config.toml
norm = "rmsnorm"
positions = "rope"
qk_norm = false
bias = "qkv"
parallel_block = false
beta1 = 0.95
dataset = "wikipedia_en"
Each number is 500 + 25 x the weight over its row's rms, rounded and kept within 0 to 999. Layers, rows and columns count from 0. Numbers have three digits each. The size before them is the row's rms in percent of the matrix's.

# down: layer 2 MLP down (transposed), 448x224, rms 0.1, rows 336-345, columns 0-223
# gate: layer 2 MLP gate, 448x224, rms 0.11, rows 337-346, columns 0-223
# up: layer 2 MLP up, 448x224, rms 0.11, rows 337-345, columns 0-223
down336 102:511476501474545515519536505466516503516454518490513539525531477519484468512506508493467512521536529498528513477535531504497472533466505518489485495481508509526490525480521489490457536523492551515509480507498501479476498548547503500568509562510489475487478531506523445463536495482551488507505459549502541519499521538501472493494516516525514492464527519443503516494520481485507511528499506529478543495489461489483510515502529521445470497505496509473493464468490534510536465523459554488514512519516466496510516526547511512524515484515488480546482487485514495474534481503503529481515492440462516509472486476532537504495545488481497481537479533485484552491498517471470531492471
gate337 101:498528506545518509503475512468519534506522487514505512473490473499522486495530471491498429492569452531469511503504489512487546488478468505523496469512502524512477514499533506508495536488492479497479521501414495558515454543471482481473507491509491485521500455505488536493469462465470496463476488532514454551489474489493508459527466478530453537500503500499489475483497509494504526508542527489504485498492490510489523517547523490466459522476516493509458541474510535482481461499480529509537523513472504504463510525479510510483498501544471490514464483486524518531499514469499494519544480503534502554483521501513446533514523510508530471455492519499508487482542451472524498490495
up337 100:504523486552546473479508489446486520483531554504520499483475472522503501485507505448513496528551494492458475486475526501531520506507492463536504470553515505510492486516483516495543500520454437488477523532451534530506466539467487504477518493503495477526516488500493554511459465476502525460500539494523494498482471518500524467502485506531471516492501473523472434525492494500516515502494552481501492497521503478520512505498480486474475488482478503526480554456528567483513468505491476530506451523512494471480513515521493494470465526526505495516495502488503503497482522526542478524521523459495461533473509501488502532506512571488509476472492507533520449513541504471509488477485
down337 103:504470503465521465459513472534457524479520477498465474525485520485447479527521521466517492499526524502562458517496477478501525480532538507554505506484514484493502458434496483494490519455518536566521489504532475523465515477447502521485482512523475501510493491497474510516547490476516537486524472489492498486519486493492527511511502475451521472506510513467520548521496523508467491466465521438494504505500518506493490477504526509506471540497525474481499508479539531503520494485511526463508450518472492490560468494514499519512547483498521461506508481505545488517509511457495504498502526466511504510479464514455478471511472498498463496535514536528460515487452500537468473517477
gate338 090:531500532527499497455454476477513495543502467506514502452462474484472503496513568520465481497506529528466524558507484505476498497491458527494551466449492510547498535523476524536510492504536485490502510496456499531497535498510548466526518529533546472486500519513485479492472501548482456500493495516494509509492494488539471501514494494522458516475474481492539505527493512496503497498497498509462473545528508479492523461515548526482478561517501493548501486518431466482459510512467496514476515487531484534488465498515502542472502526486520501509525511533487493490531515491478470474452514447523491488507486525519508454553515503491491467504488472500519496477513471471502483511526
up338 084:546512544542514468437454509480516494533503485472496490454463489488501498488498595533466475511495565528450536533507511470510478505505461505480513493500510518526522529522502506550511493526487484518509540481463499534537514522507526489496501521524539491469483545492479465480519546541477478504481478483499486510464481483499476469505523469505468508492481458493514504528458485502531511529486514485487508532521501483526524474502534519528516517531467462520504473518447483465501540490494520537491500476487527524504482501484472507474484503495488489482540508508496486495538505483503505470463513429512533480474482542508521456531511495489478503497480488496500463467531474505481517520533
down338 099:523494521475487486480452496445503491493474473501532520502512509491482502478545531507460487514493502516528543531510500498489515480515480526484534482479502468583517502497498521512500488501548439511483485498518497514478530483509523518508482527527499464464469549486475476513494500505499491510485501516510488482530485481534480478493494523530465486460441443474541508525534516494517502492453500527496471542501505511533508443519550500500488518506457471542531533508488456488511468530505472538490493521506490539536497513540496530461490511459512523509529508526504509487536529522506515525478547514508538478491505493470551435532509526504457496487503467458500477483531509500518533521497
gate339 086:467497495481525489518456514516481497499500546528508516520499539474500509500533482513484488516517467465532538492526503485485518512484465493518452502477454509493481516497456528506498516482541505538488502524522489529478535497503493527502509503519473509562510472479525558503538511480471481507494535464497507529539533473478514453497485512511518499505433527517516512498520521491531526501528460443504519512534499465493523510484523518498498504493467520498559495529487513483468525502490494511493484505481476511536495517478553483536513432519540541525505539458487498552512475500455499515487517472504419504507514449482502494543469481512485459489519539469467540499480488501514526492514
up339 085:535496485474530505517507509552488479506459505488474492499496511508520498499477503497486493434486511497479491508524492502478499475479509505462486503492513462503514483557515532494499531579463472498511508500497507469520493492457518494500498482488482520476499523512501459530454465514509474509459473488516492513486493501499462510493519559471490526495560491511503440515496521528498493527446499514510460486492514520473464522512453493527461489517500460479452507484498514544521452481546512495523495495488523481482482463516468513450481534509454450489491473547521490464471493484510543495511468537528534501500500543503494493495549447493538518521480460541477458498515502511507472536465
down339 089:425525545501494483514484533509538500457502509499504478500522522518488460459496482491485495507491516485489525482492488513525480499509502534524456539505524487467499496513532497520511561514499490456464538471478528481457503480558476511514490497480537514471467526505467513565523575532495507473455519509481514505468472500468478523473475499538534485502485537486495519486517495503498501451530489441519506477522484494500471502521543531527472543482482520508530508528554451503496544518512485508456489514540543555506464507515506463533487466511525497524506508497466486504469503500507512489496540501488467507505481512515506496515453527477483510520523470517519469528497477485508508521526
gate340 097:476528492523520469521548530491485478491555468469513478519508496540502511534491497524453463536524496501486511551444474482492499509517491550511516514497474535478501513487553492485506488477528504507447510485502497515510518518495538477493509476501525520481494512498502468548486480520511479530479501537506516473490485482440499508532483515482475490476524509506513510522491488534563483476562508533509492509499531534491499510555495511467457544508551473499488551453526478465512496528491511502569465521528478464474521496462476462502483515498507531499505519512447503493528473480508488466541455517485511472514492504540470492509517491517522551482528509483495495496476476501512531546499
up340 097:521473524462482509457503513507511452533492522503521494524510458498483507479494484507545501493469488467520565450542481489482516528500489509478530523450512498490530473495503508466506530468502497476560517483471513481522495505510474520484489483517493500502517476511503494494471523440469502476524468486510556481524526525505486507453518494510504472451466465511459550484544504492505533498472506482475482483496486468510514507475501499506512484470493474536503441535466494553504521472525551477485514505507533509522503504542501500489499477477498443513544467506572507511516489502495518519479510512490551509495504498534529452482495504512500442487481495498458502504533505499495551440524
down340 100:498473492489529505500502505474492477517503538487532530526469510537490495460462515515499500445508500480511503536520518480505461510519490491516493473531530481504467494512469508457508501490459490502472491534506515509468424538520460498513515494472498493479524450498524450494538507525557489501493501427489486539477511489523497543506543512510468515526489467497490511477496508538484510515529500507491439523488505508497498482506533514500491511529496536476510484472487507488488484491512497493470488471561510508517502490555460447519513487493511453495501521520459467501529538498499496495505540504504508454478512533458464504480535507508543547464517489428472506449471496524523510515547
gate341 091:522492529516503496520489503522469502475515513481496509467524508465497496506503468482470446478460505462520542473513488512527472498467483495454564503499458469519482502520490484496487510517463516478507525525517492505511501531519534480461519494514506507549494475467472541529452479467492487524535511506485511476486503522489510484476542511525539506497503536490522505489509495468531519476473502503487509541507482489479512562491513556518465533511466518476496501501467470543521465513474528485483537418483511529514492490489528489532486490478462483513502503428531480556509566514509505476503505496466500479544470507486520495475486470565476476453514485511514480519475507479511468526508
up341 087:559475516515490501508490522497497495485533519488489499473492495438489535540494502485466464516483510486536538471472486495495488495462499493487522500501467459531492532510487480490463504522472514477536523556485521496509504509500493505463524543491468513531492497470500542516462523500486499537519508495513517481482435533492504501487518499517525496500502512516528526475503453479518548519476462485464486515493473503519489533479511522508520517585472482452512484488476477546545468526517511472462532490487468517464493526479528490516509473467441490526478481485509498552463551495530517509525492508479492511514455497469507502463509456529433491500492496544493474491475524477507453501497
down341 097:484449518516488476497490448472492487499490513478465500496525496540486529492500507533457534491521491535460489515517497515498425514517429537486503535484488525500498487516446487495515464487519491489519502514488476503503498536483496481438497489487444506520521457514482526537484527514513526489456522543525495458516474539529487535524531505517474517495476483478545501503508530482535451478490480521539496493540484479507515519471526455444530459485533477489497494501541519518520544535489512477483506509464529465481512500496483438512511481501491537486506503475454521493488474499468511498509490438463549491507490482485508494465518537493509507493503473459518480522512488509526525497484
gate342 098:541532499549505526531524493461502514506501506502484494503506496519486525481466455500533531493453519460517501524536473494490466536483481481490553518513481531479443524509524498552477488518473481498498486537503483496483477495467471484510495492482524541493517473542504499517487501488476513492501434515550477460469552516527523517503471478489501518494471548488495493487488457460477464483529492488482486491504471511485489527477471563512470525559544488500503508457424496529472469478503513565437523506528508458464494459484472525535496490519485510531500518508512469480490450515510514478493500495520493522497494514489499474528470461528506497502527481525501494481492492512495499488523
up342 096:492487478495485485513489503507514476510519467521468521472526462474559518526532504531493508520511516461511511462481505489495498518485491520489522510502493509469468507549484510503515527514536538513524525523466486498524461566512454502486500472504463500502539464481475519502533488516537487510515524545492504488533548482471454483481520436507461508488480457505477522476476517537483475552508515526447504545492496515517509524481506450475489509484517473516516506534491473567519469502492502544512514529519492469509495485464466500539529518470531500492504569474482487533488479489498487502504509521525504480507483481484470484434501525494482480560522470453499496490538499529513467501478
down342 097:523494491500510479509496495489491509507517517525490471498552491510521517491551520513539481502508492484502528470499512498462461511454528505494508514466513493483457518555548491534488507449511512475510476531455534493510434543490484532480481441488481503479490486488494463505557495513515471522466556587512512470537505519458498493493491459492462498543505481524475539495489511506500524527477535494488490496504449524497499509465492479494474488484501466536502515463483477524521467490507498535465532504541542482496470500493494538543484542516517531470513541506518491484471454532510510499480543470510510524448513495494458492472498508510498498543499500460515499502487514525522494472483
gate343 093:458513556454505513454497493496564529507499440515520481478510487546486488508518447514448480472494513544526508530512541473505451523521511472518516468510488504535485475430432463467505493488518479493512479507504476501513488498468486470528475500508499513485471532506508519499474508528511472466518498473518455519507500512516507482523483512535477511470498470480500516476513509537534514474530490486519480497532480515473430469494483507523505547469523515524440487462486475510497477486495503529509474512511500516505493481521530501556493524482472548482459468530476453500501520516526459478497470464521527515473487496493473471510507501494502474485455489490522472458495492497523506484487
up343 099:475501515475518513474486525493545495531531478463528484455492514546493492515532469525474493501524501522548500512489517482503463515559492453505499512500505521522484464457466495470512463495507470475506507516506480491509482532450489476516464471512516535464514517501484496510520495561514491442528490480513483552516474502475516486534505499493472493499526459507515515519492499515521518457522496469533493500522474510456417528485499501490481525483515500537463490493457474508502503472506506522483490484539496490521485489527513496519489493500470552493474470544470505518553485581482461508497475461507559532497503541512514477490509491471514469474457489485501498504535508456528480478515
down343 099:528518531463551522466540510482521510508480465522526502503517532522480497519536485497484485486493470527508504520472497492506507509553492515508520461518471541539466482506502500440513484495537488517509446485533455499511502506463523476507478474520506527494531517519516539523468510532527498504513485503524504543478497529495518485504541516500538501538502536462525509518494506535512540497454490509509482529480470477529497532467481524505474574500503510503448470468500492478448509505497522490506447524497447495509533561467490486566497525504508537527469512559521454456495488495490467496482467478507516446503486507532500500504530533487463487483521464521496486508500504494514484508510
gate344 101:497511485491484451497500528482530477510504534488522495511519503523458487474470503467500478541494454527536491526500455519536512469497471507494501481508548504463494534469514502468508483490451536545484478493471502555532494513494514510498497529492549494464533494506479491505471491524473479487512510515549498509461500467524475474529482446446480491479501465500505481554582510503474457494536502490568481510497518493552490476460491495549477489520518455503491528469491544532490518488518522460454494500502495493460487460494494544487469495528487531474486495477510484472539493512509491541482529505502491488483510518505484488503490498521504512501454519500513527499480505535497532520555
up344 100:498527475471478491513503525491522517499511524490463496490525501484497482473474470486482478495540484524492509483543494533494495494532422502472490440499542501494475544473511485469532507503470531518498488490527482504497521515477526480461503488515525500463499494505478531507469478491500505485508492520524505475479537464525469461515526483437459505487503499496488488551572502462486503501547498484562496503495548505547481495489467517534529521529522456511478507451451517505503528452513513498469501510496507447472504484460502495477486483529520574473478502462520469510504486507495492526490521513527517459492527551516437478490494506504508519524485495508502558506478504512508514530518
down344 103:519475458490496499490499516457489489512467550499545521548464494487495486533466453498487530478509492502490482518471472501477497484461488492492512466481519476552488533514500500443475465506510541501496500492461472512506548529504458492494520502512520517486506437503468467506495468504506485463540502529512505499507508521489479469501523534485503473521528446509492493519501515474474506514491492512542486524484501464542514532490513474503455495508525505520540486445503493492486486507485460504511482528516531478496451516458470467504501477465433533476480515490516465530507487546483461479508520504566527450476524507497499499490473498482514498479473542502494553499504543465459482495552
gate345 112:525523483469453499519492450506486514497467448480502465502469495507488474530504496474501522495488519524473516449506510496523506471518493498503521490486517470513485554515484531511520537462546515482537488499486533468503551535519480488437493481479441491538487465474479483460509472484516482466520451470481550492504538485482510513482499495485516477497510539487510510454507477572502526496492514481464485502504508485480496547511508529513490510506491463481510475506460497472539508507519494479531504511533534486494524474534497506527517516512499486517498469493510506523489497540561485485501535567493436472494488475488491480503507524509463498516499533532442545485445478489521468498512
up345 118:535529516483493521547484489530508539480449484506479511484527464520493511509510495435479521516520466531520507462496482544507488508497446468478514490464524524503471513494474516513483500489506532529514460494475509503537500502525501477527496499524478493510471472517506522499502484514510469477540499482500540466493532540496556503527472469543514533510463523470491505467519474511469495511518481522448465507504510512451496559505499523481495491515532472439480504484463510530468485523486525484495537542488510482522497509487471523503489555473487544552459545510498526524500515532503461478498547516510477480514530522492472477501552500527473473509510499521475535490464481552512502507542
down345 096:511520488505503506495482482511498493494471499486524496500500512468506524456454496459492503479495471488484507497513478492507520512504513486515524530509470496484476510496497521511507512471528438516520493573483510465518503491465470488511515487451497494484507497491491467471544487470502504512475490479540451520479510548481599485537484513465532488499567481495463515474490491533478525526536539466508453504491519508514467521463506543488530490473502477548505489510531490535469540473487452534506509500448498459495531512525523544535515478500502498477511451489476485508498501519554541474478516500473499481468447484551521487494461465485485524513514532517493534505490482527474486496502
gate346 099:502519495519508480518534532482503541491514489459526493507521516515470538573505479591493493480486513494512522511508497473511495491517452481502506449493520513467550521484509480468533511435502522522515512502497488487451523523500446457502508530518536546514484489517488513496511481485527464529518528526497498531486497498484491541488525479501498519514492492473508499482521503525544496456503491521512476516540488491485534517482522539458515479509506487517528477527477493497500576513539485489518476553497520499500535459481477464481443492506492553509494517552485504507508499475511461497511527539505501483479488506530466519474481484508547472491479509496525565492459464498480517484495